{
  "head_dim": 64,
  "vocab_size": 8192,
  "activation": "gelu",
  "norm_eps": 1e-06,
  "init_std_down": 0.0118
}
Each number is 500 + 50 x the weight over the matrix's rms, rounded and kept within 0 to 999. Layers, rows and columns count from 0. Numbers have three digits each.

# down: layer 4 MLP down (transposed), 1024x256, rms 0.0635, rows 570-669, columns 0-63
# up: layer 4 MLP up, 1024x256, rms 0.0642, rows 571-670, columns 0-63
down570:530589491489503535433579556503514542461511560490509452539523558502441469526478468543544559484480507453476486575471584467481417584612456495487533546493548483409488542443462563466480470448456438
up571:475551485567534520444506473511559479533449487522548473512325580498325495426389468524451418466541615547515480489539528520623513501474473475591483490511550460559438519349501533540558463532443491
down571:453463524535410469551464396456461549578505445487454390525559548486401589492512515510380463408509579525547511484546467540493379464471446516409428465481468492525425476549496505492471471491493451
up572:681586513486494481468404445497478377537441574465412483416490449392535493511467525508515488495391498404447508493337575535519525442416524468487553443537443479445532430470429445542544473504492591
down572:452507488522579462573513561568537483510388537532561506656594493585458460417538435510504507395588578492523530548505507451527489550544536535544518514499487519459563515498507566518463538559511490
up573:502410494615423505422479503485482420476502517486435502437408541479486435393438547480489564471504516399493446581432458537471521458452512576580510508555545399560475505492510459537588458440513522
down573:512487595440540463577484360477463498480530521439407418524439492447513492511478524499409591475498585546730418406576436481460551579460468497423487387388475405496548550506492560536566488503484358
up574:559412521508366481434487521544455470378434454588519433437575452575515503455447538484468471532485409489552495468474512458478508413398526470524531434542532487452495535449495472542470452432470489
down574:476575450483573519537452515454495556598591485485464567530454530426474530480485546510484508507526512515527490464557489519472488486522557487486483461462422445455512516585560491471534545498558505
up575:504595634448519506371517569541371485570438393426535602503487553364570458499485473569446476419506471554464450443479527501470523377453520548496409463608519362466492440468552472491477534490515503
down575:517483410569518475466511515481534481536469446444526576543514496537544494565565449459480576593493493528416490514503520517503580560544501518490516536534520541520543587517637479565467435383563418
up576:519470503525419513412421507501462448475583529460527504527460540520406489495499531442452459525517395446464535499598604386574409499448529577519585499467585463613478505455533431503489539539458456
down576:413507525489415533533467629438519545537464499477501460427519463427476527524490373455533404439594405466669419464499444539423518544491534550438517370458395482540485502539550574491521478536505431
up577:454520579539430511466499552603465462527463525466579551515459446433487535459536511531375513564498395481504417473510538448503496497437562529506475558510494510542588482390467490406472522585497418
down577:573482486476492501544435454487599505502449425559417469537491552456468478505517521528586556483510540523495519518535437578530425474529518497502582525438403489412404511595501539484522469496517611
up578:570478496503475537524447449576432461537475464509550447478483500444458479476496512368520372449384442417547426441491526505502448557451606441509552480528521417530496520455460622544486470413508440
down578:482386479541538404442507527544500554488544425494479506505520540437530482409539476530625505532483507573418478418511481562582617514450480468477548478505489477492453497537492474456504566533547440
up579:467563633521464537478478528442499391493565550490471520519448528429470544368510396488585452549509600420575494420492521422472455474562501549487493459521594504508453453449514462490468432566451456
down579:492458432578493476480546543524550516400478480556478485454448468506552531490505554537400509569456444471412567429558473537538520527524580554432566453422488485550560510481463460566547555421579558
up580:492519556472501577333468479467390568555538460550502523458522550427430477550408556526451442514533522551560510467524492510478516500472511558497503514529571435442543542464567565519490506477492537
down580:496426438473572456501527588523387509477460490554565538509449496420611544474484532451436517611444544574488457440437516527472530577567491398539478388420605585489438522426376478532562463570470556
up581:591493495512524518499559597515543512449542440464466567495522490494455508463537547469556513503464525508569534531548505488618432477491604457464578455466480492571484543485490467494540435670420410
down581:451497483471450439482590472511487358556509554521531566515497526499531592514434421477493498527522443469482578520513490477491478539512419523540409507498547484478484472506508526524483497478524544
up582:539554561467428541482498541590518470575403465461490522455412579481486538571461493549477520445516500531493518466438586504580421516472525572495506398477467485521481534394491446493466536453515512
down582:458421524517582431521509469378472582505586520572435391426579481515500484535433480505504517446533530468483509483577503489424661503615551481530591467501536486550530534580538486441551403562445552
up583:535445525543540579446462472564552442543557476530460479517521477510432453511517506535519520521552596493536456519551525451499489430502508501519539441476552416491514480470506513558532441529532476
down583:473465534509556464629560459428523556405451530400488472523462448430556469503454479467506447492450478524481446526436505582500543549454436459513438601438462626503444558491435521558448502549408535
up584:509416476545525451489573459495504451448411522584469442444513507504479357479478527482516523513508487455566511571529490522513489482485465569525508570495526548503487488514538504462553400483508443
down584:441579498508519538542441542534483604413491537467480527548498460467454473486483484486483508603511437573479440470503505516538507531486505460471504467531489544532539479453464473506487658521525416
up585:616460551537526505500502460444507487534429446488501516426540499483476513501543472424481476461384468547507486526520545435490470484508461534487539532572514511483508534475505551517532453467497435
down585:471450517442492536428450528513509498429499518521522493486432520514503498517478492511515455538556509465494487505503487579494456585462485546519407491461506535547473483456446511607504510499478495
up586:493474522475521530489508472472534571449525455472565472465375529425462632446515451497480444516402528558507423531418627548460490393439433555427572503517428517507430438469507407484568438532495452
down586:571348582461542621446430463519476553590596529369441392473441415401462614508593520453623502529445535468554540464558448671671396397469535519401643556516483499524495432514464422529548450477507593
up587:568556447564495606460452497504485437620395515559533631449468491476529595391432472533338499503501420582548525456425496492563510485471530498504507422505519485543609597530459520463547468474483464
down587:581469565460461469572605413567497458579494520507429428458589406507515456489605413549430471459414485495536480611529445510495503388582471518598476559601553548475478519556393520545555468478569502
up588:494560490457489540557437548503476463524586492493520558495356487432393585435555487475406593633539483394431399416466505507537446544521528527537554433557474446451404469491529494401494557446555445
down588:540478472458452464477445366396441498514455429563645544500393556416489513515539544547543575517440491550497438570576463519542455510489521535449475478341487524458535530578468480511462561592440560
up589:570440487565426578504412451485513524487510423527475544560467509460535494529490477584441448544480513487515469484484425513442468481448546497474513544544506458513503544471445517487472559445460504
down589:480556479486547441492576516623546431471515546499552465430515551481532491553478537450459504516495454509463534503600543453463561500540428562538493477459498555421467441518543439500515427548489538
up590:460335570579592456410515467431508495521505497562480508434436574452454534481470511416441406462547484458508530410620508445459524432495549488509517516619491556511469511474503627535560416478484532
down590:565428482537427421567405474565521532506483550565471558545504520498390418489486622503507573681419518543498392481503492509608588478398433480539548530570504469556466434586506401616439545406544563
up591:505485588431470489444499580563579515586459402440492573520446545455472586501460494412545524532463535430567400444437473491539418516505576491443493437535446547521490484558463574556535506528601508
down591:467479448540467459566499547423438503399444639506453545506512490565519441497484623608427484496550427504474552575495507523479526423508453576535455542572446512473484506436521444446517474453444479
up592:466438438610431507416465537528512480442506472511497512473523408499523538449474511439419492555424367422489616469592511533523552542503609502561510471484483483424503507573479566391566505619542446
down592:459490556447441487543477382444536444455488514491514575483519590467466377475494514436529465551598476474478541479399457504591464484477469475416400536509450453470560506483415537528554545510503491
up593:457490515407507513361499457552542519584440523436452463495545546485411516540508538442446432472571547526433454499542591564453500488431485424489521447487516523402426520549513476479508484490436532
down593:526511439514427655517555616563498412442435528514510578524495500519514527391456481499510411475509458430491495526476468504551521411497517597584361489560506342393526495562452494495469483550533522
up594:529542512481415530474454524575540503485438409458469556499575551527434557530482378571508469547532535530477487465520432548563491407542349570440628472539507473565536530470527521592514523483458444
down594:506494405530532491527505474515454649563483345548533553532562490510513468530606491413429557425444400539557502416495572624545573547494503516620514584476539501479456454553508494508525524562511358
up595:519421450543442569467472456515598474503512446461507450520508551483486465534380482534479564568554557501555539528516543439452539459529476430488561546503581504474474499471508443537568394506501509
down595:494542495450576479500552557505419510456588483493491549454495542456509587442569491497478448454527503536406505467466471547513430527531544545525499451504476594489615552533460515522452586542525512
up596:474558501621577518529515542446488595474470582534390479466532509553563538531555429517486490556425388388444504589464567632440530530404541509530465490512497535447484554525504472562452495527541428
down596:568510517367543561449412455550530456552530448581490553489500563465590429389440528552453577551466504593542466550538507537529556511503496507538418545529527524475403578468546570494458501589570510
up597:473428478533433525518533550597483441442459470515525546569575488512488456558411545521478535608484539557519502433518497481448460531524443539541481465475427475489455459472495489579501533469511477
down597:419486508536480462571469499484475458413429531549553566513481484517561470483544488518430486531464465562495467478476354450542441544401471546436447499577494404473565463453477591567474485451504588
up598:634513567431499506436451538534503471479433424623447444567528531569462519428476461532429491442502517526491598535419369460576465536529480552485549473525553548631478581534433406505495471439534519
down598:516466606474513552462580448507470553577485423501513475451577485596582508496523551551535505569457464512613428407459543568347537424577558505514494483435642470467510553519573548326555436488535447
up599:569472529589436459579563595503550457436467468600496501447483384549496504425469481430444468523437455508571489498526601437483515439464522525550521544432511475450451558476483506483534480545542414
down599:473533492491461494509529506491556528446446552531531454591512512602537512574585453547426520473508570495442497453454447497557467473582465439482518456582449452439543447558432466502416436491490528
up600:509444517485547459495626473406509560535476502546543496471434490567451562453505497446428482488477408525559498567534464439455591405487467445576580605534508493483472485447453405496523545545455422
down600:438556514499539526437555462575493490493507572470453492499509417492554411503507447528464548448502495422444510467529533501470517477544480539530457463591545487427519507492458552507555446528488504
up601:602502479544369511384528420527417430439467633554566468459496484565402573423471468517523481577529358496446446500475455520614552461389455431536621448496461467492385568550525407473475381477461445
down601:425498537575425588570450524431520422483595579501509469395499441498489592568484559440486466618589567451521465470489481579575475546509445552526525454509487455650424407461505450343571540536449391
up602:480459492428489502497474502496483496563426494523522495534498583467533565525448618478540469522446494420502431434582533469431492507493507481524423554534512385514490675462500398593481490468521491
down602:462538487470434481464463430497425520453482537484487402376538458451442630418489504420524590514448527392574449562447386401545501440460594582490619446356512488520524528569515472487654492519563491
up603:505443468466517476548473492528521533484540413603521461458406524480535534565508470575457388513528475414493463500564525420515481564569505527479533523508588569522451426490559500521525487516515439
down603:561505508457529454414476536477450468513508546537440547570549496435539488569516562546467522504491430522538485492443520440557552531441540517526440447492464456475527552485550581523525468511411486
up604:542466423460440501528504489478506439437460503550572440447598496545452475526450482566472455616431494544549544431469583533579558445509454463494476596494540560511516444463546466447516421499553455
down604:520426582521613520421492457442527534566488508471499507425533515450530530460603543507490494393506550450442498487480467528439517414417542475496600473440475477476465500541463590499478535524497507
up605:594445555503449479532478452540400426507478498503549529522403525512488521493430459538482432468417404550490542540563479476549506425530465492551552512494569466406525429439616549393542427540560461
down605:479537525567564485495425547529503391487509531490470546492567464599548511499564467479517587535529457458524411485348513437518483529471434584495533455410484536489491460475473474540425625561469547
up606:652455467550469500554516422546494506627496481603474531510610423358404453523507491543585512500423488512541477444584529512494553512439477541591512507498532392409535525497446416492504518503601553
down606:362466479530551471400527513507530470538513581458541446463478499524538428417526586536548439464491491537542512522520533548473573482603550444599534502495496456418444562466479491471488465430457426
up607:547449490537468594420471482592524535491460376573496550433514556393424527435439530449488469488475445561609403526515407471526520354378455478440568369537507491521472588351502571566533502426500498
down607:486503507351523518480400567459515286545448537588489404535577499575381456438603509498585653474576379389648373497564560444512491476549521559436565536534522380490441611534444513515543643575532634
up608:564497478490477449484453496464511498542381481441457441569531416530460511497505486483482492466474446454554460478380481520471527486436441483603575496515502449482499397524562494464506492440503480
down608:519529483482461498466461540614477521530546426528440492323544510479524517505444435473559512521498486611460521495531437528541466497601494451437516541493536576565454567539474487517494502561489434
up609:534359482550464493466450549508415486590491451497438507542475533406481513531522487457452517511524533486498496532465608517500423490519503401508494434462433447495497492557448541492498465423572449
down609:486572372488460430513518478535497509532528565453556613542506432504497478521510550525449514556472573487554404388531520503447518494512519442534506511466428434365528416515478572535460476503430487
up610:569526483547499526522491508490540508522535544548474523476485438521493482494479480539490522454461528512507522552673548433551475456522472490521462518467471529530540511425517524419489440553524478
down610:518444544430446564494524569461506453399512530497536483530505498532582498414503505512462568532515453550501558550485480500479592497498479492566480450537522433459515552437534551547566451419520523
up611:530510487492417576406514495460547543604460597521547566397412527506448462548460529420437494520503572506490504435480617551507536568444522492553581471551551429553513581517445511594509458444470442
down611:458555467475561458507519506516456495469582519518473520458438484491461571461496526398565537531596458463535449528586524491521527527536585516413464448433483540467499475431569587583519539475586534
up612:507506466519523484501506415568520608590540468466513533534563412498418489487425566477464579433522508525528516528550509579534502424494450454472528448561444501570544547487565569431599482547514557
down612:465552454525461504474558414430520443550425547436508592550523532553495535484420494563474475429506519553480459582462583453537484530623546573445408526414511458481426468519497536520456633461316537
up613:479519534496487553513609480508569425565372452460533499425504591393511495465522528509400536491533519592574542416476463554451572465421487548515520579601509428483421513487557435520520448519466497
down613:469535452466453485491497496427488436491527478475494528523534465522485563471457423508552436418547510407435427501488602455525529564598498525497416497427513563484484426449546578537480512495480485
up614:467437525584534461413559499443483483501514424526455521558494543390483594462473491475457470493487527434619529524482496490478447476474558475585488433515540492468477544435572562507607397455442520
down614:508521522456533483571471515494480452521484527465564536464488527509538431583519502518489491443563494556451525494491445530528503459478531454489454580536484498532509513564616447614423457558542479
up615:520524438596481491500480537505479529434451468554405517483508513549481542449480465508543588441525463558580519499491543527507455476461512505584538486468448507481476521462496473496494476463524419
down615:480475511398499522533478546508479417612469499484553536535485512541526470534575454426446551571508508433456424490439472417474499530558528357424491500436514437463469524503485595485537475521424565
up616:537504536445482572354458563474460568614479440460435597542488593490502506550476573419478483466449461536549461576530425638471539485508479480501552473594490474506470486488450474471448470414474567
down616:555422485513549403617632666559483555505477474518440493458447403508569476414488582585492496490491591520497461471429524440560689461605349543590511502401539576634500564404499505555506490480474552
up617:534557562478510598537435496453479492484449519519418514516537485504555576523499495411460573529473432440514499463434653502475536531453524480532483517497473482487491531438520496552621540503524505
down617:520432476450445455436390575536477461466530489469556568480540513489415496511478524574534498469579471541471464528518372535455488439493454534481592448586504556484507476454500523502477435443485539
up618:480454564498402450486570547565526459561561517526502511571508497539453509500427504534471542579551555525509558477582505513417515531507401544485550500486504494570484480490499507507554415560516472
down618:519495554480519537533425525589499435463500548545465552474515474490431543488497459506467465515500481539521468518533502450558419542455451522423463484466421463455454482454502576503447556451485503
up619:505549550524476518428515519516420481547408556468514498470476493509543485546532453447474479452398349490509473498468462548545473481512513515527533494516534536567574464423465508472468466510535446
down619:506531503549518488552526462437546477484528480530463530479512533529460539459473518517552472520549562562437489542462617457520456443474470443436533438421458497469474523554508465531503470509550526
up620:533488463632473618522450444435554417532512442528497456493445547500512458484530462461472479488393534474512550387470621535397487457507513469508477412510558442440495587541501534567540538554525396
down620:510417568455497447494537513506513509480470436523563546525487560459546486522406519443462516541539510563517490480444415469546481617554534498506507536429571567506460445550444465503465450494498596
up621:497494561547599473437476539571535628475489489417552520467419581405426449558457526516456490473535533510529518473528535455523466457463568492405612541458557538601515534515504486422500527539545470
down621:487452541585546644462559478409526507519600545510500571681448488560538562487574608623440410550456426567531597531548525470497520518385458451540490442530535435476450451479506531499384419456453395
up622:489487538491557624512475389520549533509550495522507516448447570472469510541453479541475526466493439496594435602538496587471424577511544534532449556582528451544493538525440437475540524481433472
down622:519444443531470362511525556495541382442537449527539466526572581557526595507477522512483524450528499460447540473464483448478555406505424590497531432497472472518510458541560555586484529454506538
up623:470554449559551490520495496414486589478444480467524581477582496545470531517486547522391470568385385542376537450536480536532533524432483451489511533526464489574512479528520506436493512483475534
down623:586487530430486480445425486585484424533522479482595505431490560498482531454473492508626530493570550450589462443515486470514468437492504518481465515460618595486499542461446495573501476527450478
up624:456548450465463511488439417520452437483446384472535486484453474497560618479366480475534326558491501427576464452471511450544501542590416576438519432601466524490516564543496500537445404428540450
down624:458444467566520555497527500422499672458514508494546560489468421492504427548498487553442490546484518526517493556556589423437541482505465528513623498433434466515479459515519572462548487496471493
up625:491442495514510544526511491479509515406544496536448478512561531500481499397526415479508574572462527443551501454429505548487546493510461473551520530479473470536530561418521524527614523453475529
down625:476524528510354515537516468565489531500520456497614509422451537526518508470525507567449464501473553513389467484604484486502459515480578545441511429509506482495544396542425556517476524500517522
up626:468465412437483499384567370545556459517548441555441467406467519454422621482472500440518516465591505480505361400491490593528549496503540499463496480498515528603379518476450495578585430467494508
down626:541521555506553481530460580511472520514533598435597505584566427478551508492459481469576480550495463489594551507490517490516457552449490492532474539533471531485439477522563575437465476482558481
up627:509454461454533478441456453453469534519534524541560490447478554500466458369458478484412478550607418492511470530528552526539508518560509535645545453618468436485501536514519498513598546397405484
down627:607558502490385484372404542545466516422439533626431539505635583550464505561524510514376482589481501465466491544539500512579376416478597487488531316523535540571487346523472491476498592430584591
up628:536450516615474543458521405525453517460491569513569468505539530525512564542479500553581481458515529484517515533518529425483487488495475492479599498654488437490543465484420542497406502561516454
down628:579514462450411538440521528535453427497503537460471573481433504530467477507503563491521568486498487411571520450497474500533450510446497568464467480500508641524525577521457415486546472515452513
up629:562518518579482510495514479503486518509500466463436494383464472462510503465528507487466461431401473471491531551553567494452432491474569456553506583554529469399523508562485524455531440463509433
down629:405438512452509475531477528453555499449478504502507609567544524486487481518499517466455552551518576569542490474467469428535483577530438596482442452445484500631480467425510495502454510539510509
up630:565498568527511504387507496525389418501426499521468531466456535554424537441518484459513471559544535469575569472497457416505530424515491469473521549557526415526495494490507470402468495487503500
down630:585505459487422536565453520501579543449475507513485501533482432456495549531527548439450553529503467567504522529534467504469515565413420455580415435417401490522457480558503492583499457480446417
up631:503452508571521474484463519491453623497470434459527508384433489417520506461570519478473453431387484488493501497509539524529558498426598525443482543458497496484447502568486540477519492441478465
down631:495496536493492515461511483524571414523498538502500565518558532557488565511453482527519501545550578550512522454484479471460467502496439454503479442555473451506513545471469518484496523521518502
up632:556413440521514492482520529529393445531404536577466549492506588481488442465500505533436489517498465422610505526501473450447458582496498518585444516577611482601474479542510432465497519525493478
down632:433490506533462541603550492485521566437509527428484485489469452517531532486489541502490462507442542548475560447546490546526503474557475499461534515465473545469488508473575540529509571497449526
up633:583536465578524501505495506559489504514458513511486510482527538533464516555497469427496516474515530552512483379494538585578506430428520510609492502488508546465504483489494565447475476488523469
down633:510542547458475483449474518604480571657491523539501546363472542449517484416474546475505505376497553542469515480549502436518520545477481471502490504465477587501566577510462567534515444577596485
up634:463449482514440491407435514506537436545474480510468554508525512439478578474526546502517471579493557493565485431584495633514464417503508682548507474492596536579536444575543438485507473539611551
down634:577508572522470515558421457492502393440446476507421579468532544437500539494474551482493501547564548529452494480475550465472468577361528623543581497373571496513511600436514492513446565509451519
up635:448494514541470511506570510431453517522532430509526413556532475495475411464562498434447562483537386470577468479465544460495483505492497454549529492493495476542501504532539518478543467450485467
down635:428506446464509490560478574569468399552471490535529545533577530498536463504446473457455532448467487471477442462482512457361502523512490548529471559439566501461537539547457522449518456511581512
up636:442462475528519492412537571523516444459471508487560576507505517458495532404482527507466443586487532533458541536545533604562538484519455506475432555589545469543504455529491495571615512568500523
down636:642585396401429534464413512498571479416464524498521573508406498534527471476593443489549538569593418523446501557440534558447483506402473477546607417370393476385479599490536555505539453495426465
up637:581427607545465495473604409523492441470444490544549551561526537573366515543446526458551440468547534473501452360537562512512499544556457589509586420601558494496488524428500526553467463495541503
down637:509526513443612486566485588373442500488531443508396494497559466449631520507463421558525479463451564475544550579482535524448441424512491483399467592485510503558530418518425479479490446558448542
up638:556586533526432519488504391509538579564436553553445472438559524464417467522452429572484485437478298427454496540496521409582463505573492455460513505558481414464544640471539462434525381470385483
down638:445470521396472581498500515515545500419480486516497570550531541546468478542449477500448519493485529527512496524534449571513469610519571592546472359384505476377394535473512605457503576506455399
up639:596473514523470500446516435415527467516493503506504442504509506511422441544440522523503536506472494443485441417515488458468529445497470530535589510514591472424481509420561480510471417515539538
down639:463484496514596487502478574532508540564553491546544512450452468501577566469547494477517447495465420546479510559479495551531402538497503520430494511479379578484498492543493553456530478444516479
up640:515505559491494532558462436522469455516523432426483558472472452569497555540485420487493543471417491517494453543499487534527553497494501444493476495534495563577403535452462495545503470587505454
down640:499540521508522511399506451508509500526451517479505479419458472474560501464448630483509448499554505496577553513545520571499530445442506500465524469547497494562556491468503480458487478502522551
up641:524536433570534453432612492465497511550531541484462558518488504495527470521420537394443579606489445436448506502425548452475511573564459519483517415576460576549535538468504498421538501497448488
down641:456439503505419535627487517464517458467495458520412445480531518494433526521540454602548497335505608464459529416516437522486501438505559524496573564424553500483441484522488484548415450510534553
up642:574610453552582455540498427449527633569535501540402510593477391419444437545588547465482428539521468448458522542514520485432526517490565485502575468497555467608559579515489434520573490468518508
down642:421449567519435588499582527606518450515410416453589454507603565533563490506512452508458525512452517471592454516504475509476468534493520483520516451526471512510461487486507583446365542542480475
up643:473512483518493419475493364498580552490389420483493446464494456544529487521529535494535526471555536516503488478449560623480536417495536519423471428586455478450541474634489465488559446540404484
down643:591448521523481528472493496509441493473529500502469526440512496462493542441454533495462474468456482486522520426589347531464559544394506547455498495454516553441458443480499562448536520494599528
up644:476471531459508511378493535525390443445474409586540480455459532518540527479387556431469473575522512443546444542480576481474510548547547568639527499490520401541525484475497488492705571433548535
down644:518500511509432514421457388415559562411577567537560496510546575517428482443512521433463488648493515491403521444581451501520487476586504437502511489327466562627455519508535390539522542485477487
up645:487507508527467491469521518532545539438567436441533492477516560533483485536485404436517476489506451528519476422539478516544488549490449589568536508537493540522502444531517557425596484566487461
down645:533531517488547487503534546538478396533482553491463457549444431516486515429541548546493532490475450471525550558472510472559461488525523491516547541481544418486515522487529456611452465449445561
up646:558437572475473559527475525457406485486365509451483555472429557552474583502526462495507513471481458543477399566480470536508402521463465476547523468527492549560446458432492477461471472491516452
down646:500462553584530495472558492550451477617495427619548472510535441581544505472467517521514478429554592466455508534513628555533510431509520589567593601551591507529491449506511528480446511558550508
up647:543471528557497503562530566412493543572531497549479588555522459528555499513481546460428454381431477425519470436527444487477494497495539479506487452483537526557487513484537513554475508422566466
down647:417587516370475495473503447577474491496522523463551430557485569523465496508492471470526498483479531513438455438458515477571464535527529523455493471466556475508493524476419463478459508497405613
up648:471525499411473520428516445544501522543486488480501533474423489455581481560473462558486488449474521524506455551476509471506515537530534551576539492510498506570548443572496582544539479513555520
down648:549521493424569499440576431479488473482534483466495514580592540501471455485533506562530559573538470490524439549550429471498476499450456427483482461524558438510513554461598477548429521538478454
up649:525529472572510519419534539595478436492521452464549557473482505395596510457483467484449456587470515522538471471525420582534500430409505419590487480507542389507486492519548424527566484392528528
down649:443518472434550496504500481517473499596555590501468586432545559533504531531483505442523496464498482500415443508517519409446461574554505581504564517470512497460519601474463545496402464486519471
up650:511519529467478442488390530493387458473516500469464500479500452527447537426468502475550601491469501505568494473526500467481549466442493505528526487473476464572420429570460588568524492512466521
down650:536483480514452503572510468552515529466479449571565496429480519434493517526484446488536415440488520509517524569471510470500440465482543525518468541534507522529491516468548488462489445567496470
up651:516523482536522541436571466477554498481550495596526512444527467495501545486560476496481461594550371505511527437575516490648490585495441612448455469482523553488426542530511436471538508561488468
down651:486481424561507484546418418581402387450464566553515592501531493490452469450422574461420506615503523443540511493492544448385490539525535463465628486374462514440484518514475511560457545491476557
up652:569573531543532617364496477533474529569564481535483473518532530482503538431411619389472485550522525488574516434585487494518454532421464554430508452605477481542346451571534438535582497449438482
down652:546395532573516592515516497608562488441511512520514570459479514527481504518553461569477523563529404475519460497414546558612525413483487464554580479428527522508491579540499445451426495506461445
up653:527514487481516541412550478457468606450459561451582537631471459525449485458548513453508550559602427481520440434435526488559441492469544531574496444553457569589434528527430521467494453529479470
down653:510561468486470637507413523612541419533458552425489507488599528416547596489532470528555431467573580466516518608665562477530444463512526484505479500505591508442561496503533519527482538508522476
up654:509439521476521392508490543482483532534471486498478496563507476514546395414483548448470579561493378465476537490496498508462599406517500462537572576504528475496528492449549453491535444476516443
down654:440422528480563549488494419469450390467497592562536397475519524465492620553533476503546467465528568449595512568509461529550450571511440486501520493426470464500524460559448606557563519480447529
up655:528534559503488496504428532475473458508523528523574478458361533588481514517453421464464542443521446501524509565558545561483495533455468470561590478483481501489501565546548503488557431492484525
down655:499459493525482568525552521502466552563569549527542392620473441500490582490531525525495506495496503473519615511544482455533491508487418440468474470525500487571453459490519527529431523508470542
up656:571445515595562552443476584665438474512498488471544451508512457470453423501484488435507514467458376411490567576478465451446551456420508417492465575496513493492450531499517518484434457559497518
down656:425503466465513468577505387453454482532527549554485553465569526532534550527497504543468494492514511524503515477481515559537529488512435420543433458557493455515567445553505532528427554529421558
up657:560534523476429565528487480518398460523417358463529477393454508546445532455554465376534575451521512526622453424464540510536503507435562500508543461535465386500563547518443538510469473430549490
down657:556449542482466594590498433530470476452457577576570536521454514486516489518442489486427517477523486518514572475579379453397514550590383520443456534523461469612457534427485476486475506509529520
up658:579511470447521446448505383436508519454496443535533451542534503456517475538450515495442502525547488514505424416577548524455565497427507464450492430503526534585422493415466462512589456402531500
down658:460449548529531477502408440449457400597524578595444601501627499434513473544570465585521511565454520469511518526405399432495351525483448547389551547477467500511494583504534543503398539469447524
up659:478478441497575492512551445476497520527540454503433555492431490462393550465495595521431436450513601521549470470476581419516404568484479517514571575585503453566468418481523578556598587443508479
down659:472543443506560447569445438481532466502452524509558519441631561488573517564536531465500583558465450505444543527515441506532539487489549473573414499489490527514505596525523524510521525562509507
up660:448468538529443413456488480491472446495397487470493516502413563494535548559475494510447487534538478493500439406538566480451520432478483480488526584504526530569450433508512452608494547569534489
down660:540535579592460482501501553438470470475481499538557578469505472541562496503488460568450449544591558554562496453515412507493402489489427512480488472470434540431469462457451481495437448488496516
up661:422501517436547517494513406439434458529500460427536469491400516451460498498435489591491481574529504510569507491535493491524408549507470506468490514576480481586401473488425480549472466507450496
down661:558369507508499568587469398459526512563420462483537519513568597474553471528541497475420557513447531548451453520477469528456386499493462524505465444542524470535544485544524503587531530539447514
up662:594583452536485472483481393458439453541451577547528461419476450469471430465587581404556448464476461518480562546479545506572483513561463544544623452519502539541539476541458607449548489515591445
down662:469481483542527455440540580552483588524512435502430436515551502465582528529382519572487532491496551515527505504504385412465489445469502506506441484475562380485507480568538476575414494467452476
up663:474403430539476428460509492371478441433389481548515532497439574571482515524465372441475476517517493519521492498539543522550451462486531564579497536615531449509520555420611493555516527591620477
down663:549418560531529474505621508588429454591488618446487462447492528514430458498608434549520564477447472495506446469365540376583475450387527619576556440500443482531534541548458421416446399507490536
up664:520444482515428521419420464520512520527490429521484450559518412512449407491464435492538494472517548496545401396562507512437543447458442562496443430536554497489487454462505444615496454474545548
down664:552512540496553505549558477438464516481399533514448472505470594476607576544522524565471531464455471457403626510473476530522448493473480455475494562488449466538488520502452483466494474555473459
up665:510431458510547530471438497519448466579508521530592489517483560471504516530555513547520408547433367568549480433508514500482481496612526562473488535608515409430449591506563517515444565507547424
down665:447611463556509495475550528500489594450554483452467594485557471450539390471503592436632527571449413462523436398580458551447493420473482495586459524560575509440532490491466526463511575486560552
up666:568402599477496483520545462482476529501494530558437605517538576523453456423550436437449505459451560500519469433541545417527622398517453464538511410594584484544476491410512428511559493491564499
down666:463466453468470500450571518484497508494443478527539513503508479474519517529495466510527501495534531466450477561514479522475518494488540522585496546516516519510543529541522497504551530487473515
up667:549458518504515419437558524407517498500499525509505488495535531542548422464479521456469449483519531471553541558482537445571540487426525541563581589523605541524468551537540480560473424488558532
down667:507524440511449586458460581571460442428427540593554505499537552500516491532510531532479475534515463450542414529444516431508423495520514528502371401528536530476502479497482384480506588488539486
up668:473512451548478532476559494512501485518464491516488527468470467493404489465409583495450521546512363458467526426532456443630494558512423506467527500532514499518520511468517504477451347397420399
down668:540460511489509473558529396472470574522540460559523549482468518497484485498611497528492548465429566484495522580575564539493448478450464497497556513465532520505427434534478538461417567469509453
up669:522473476618514497475553517545484553624528552489433500476386610533568535446531530457464503423492461418544430440522538515551366470435550454524490457582487511482422537524532581545543476491544486
down669:473577422472472504462496570577533477537497478546517376436523547483525431598521503403393504519422464539403555494477543443533594484465445473495378560467555498576540569550545403431520453517558517
up670:490458524497534464530538554673430451535526463543552489421577444565473430512473425398517380477472508421558574479488491503487535459435435508530504436613601501632510490592575614540525486466549474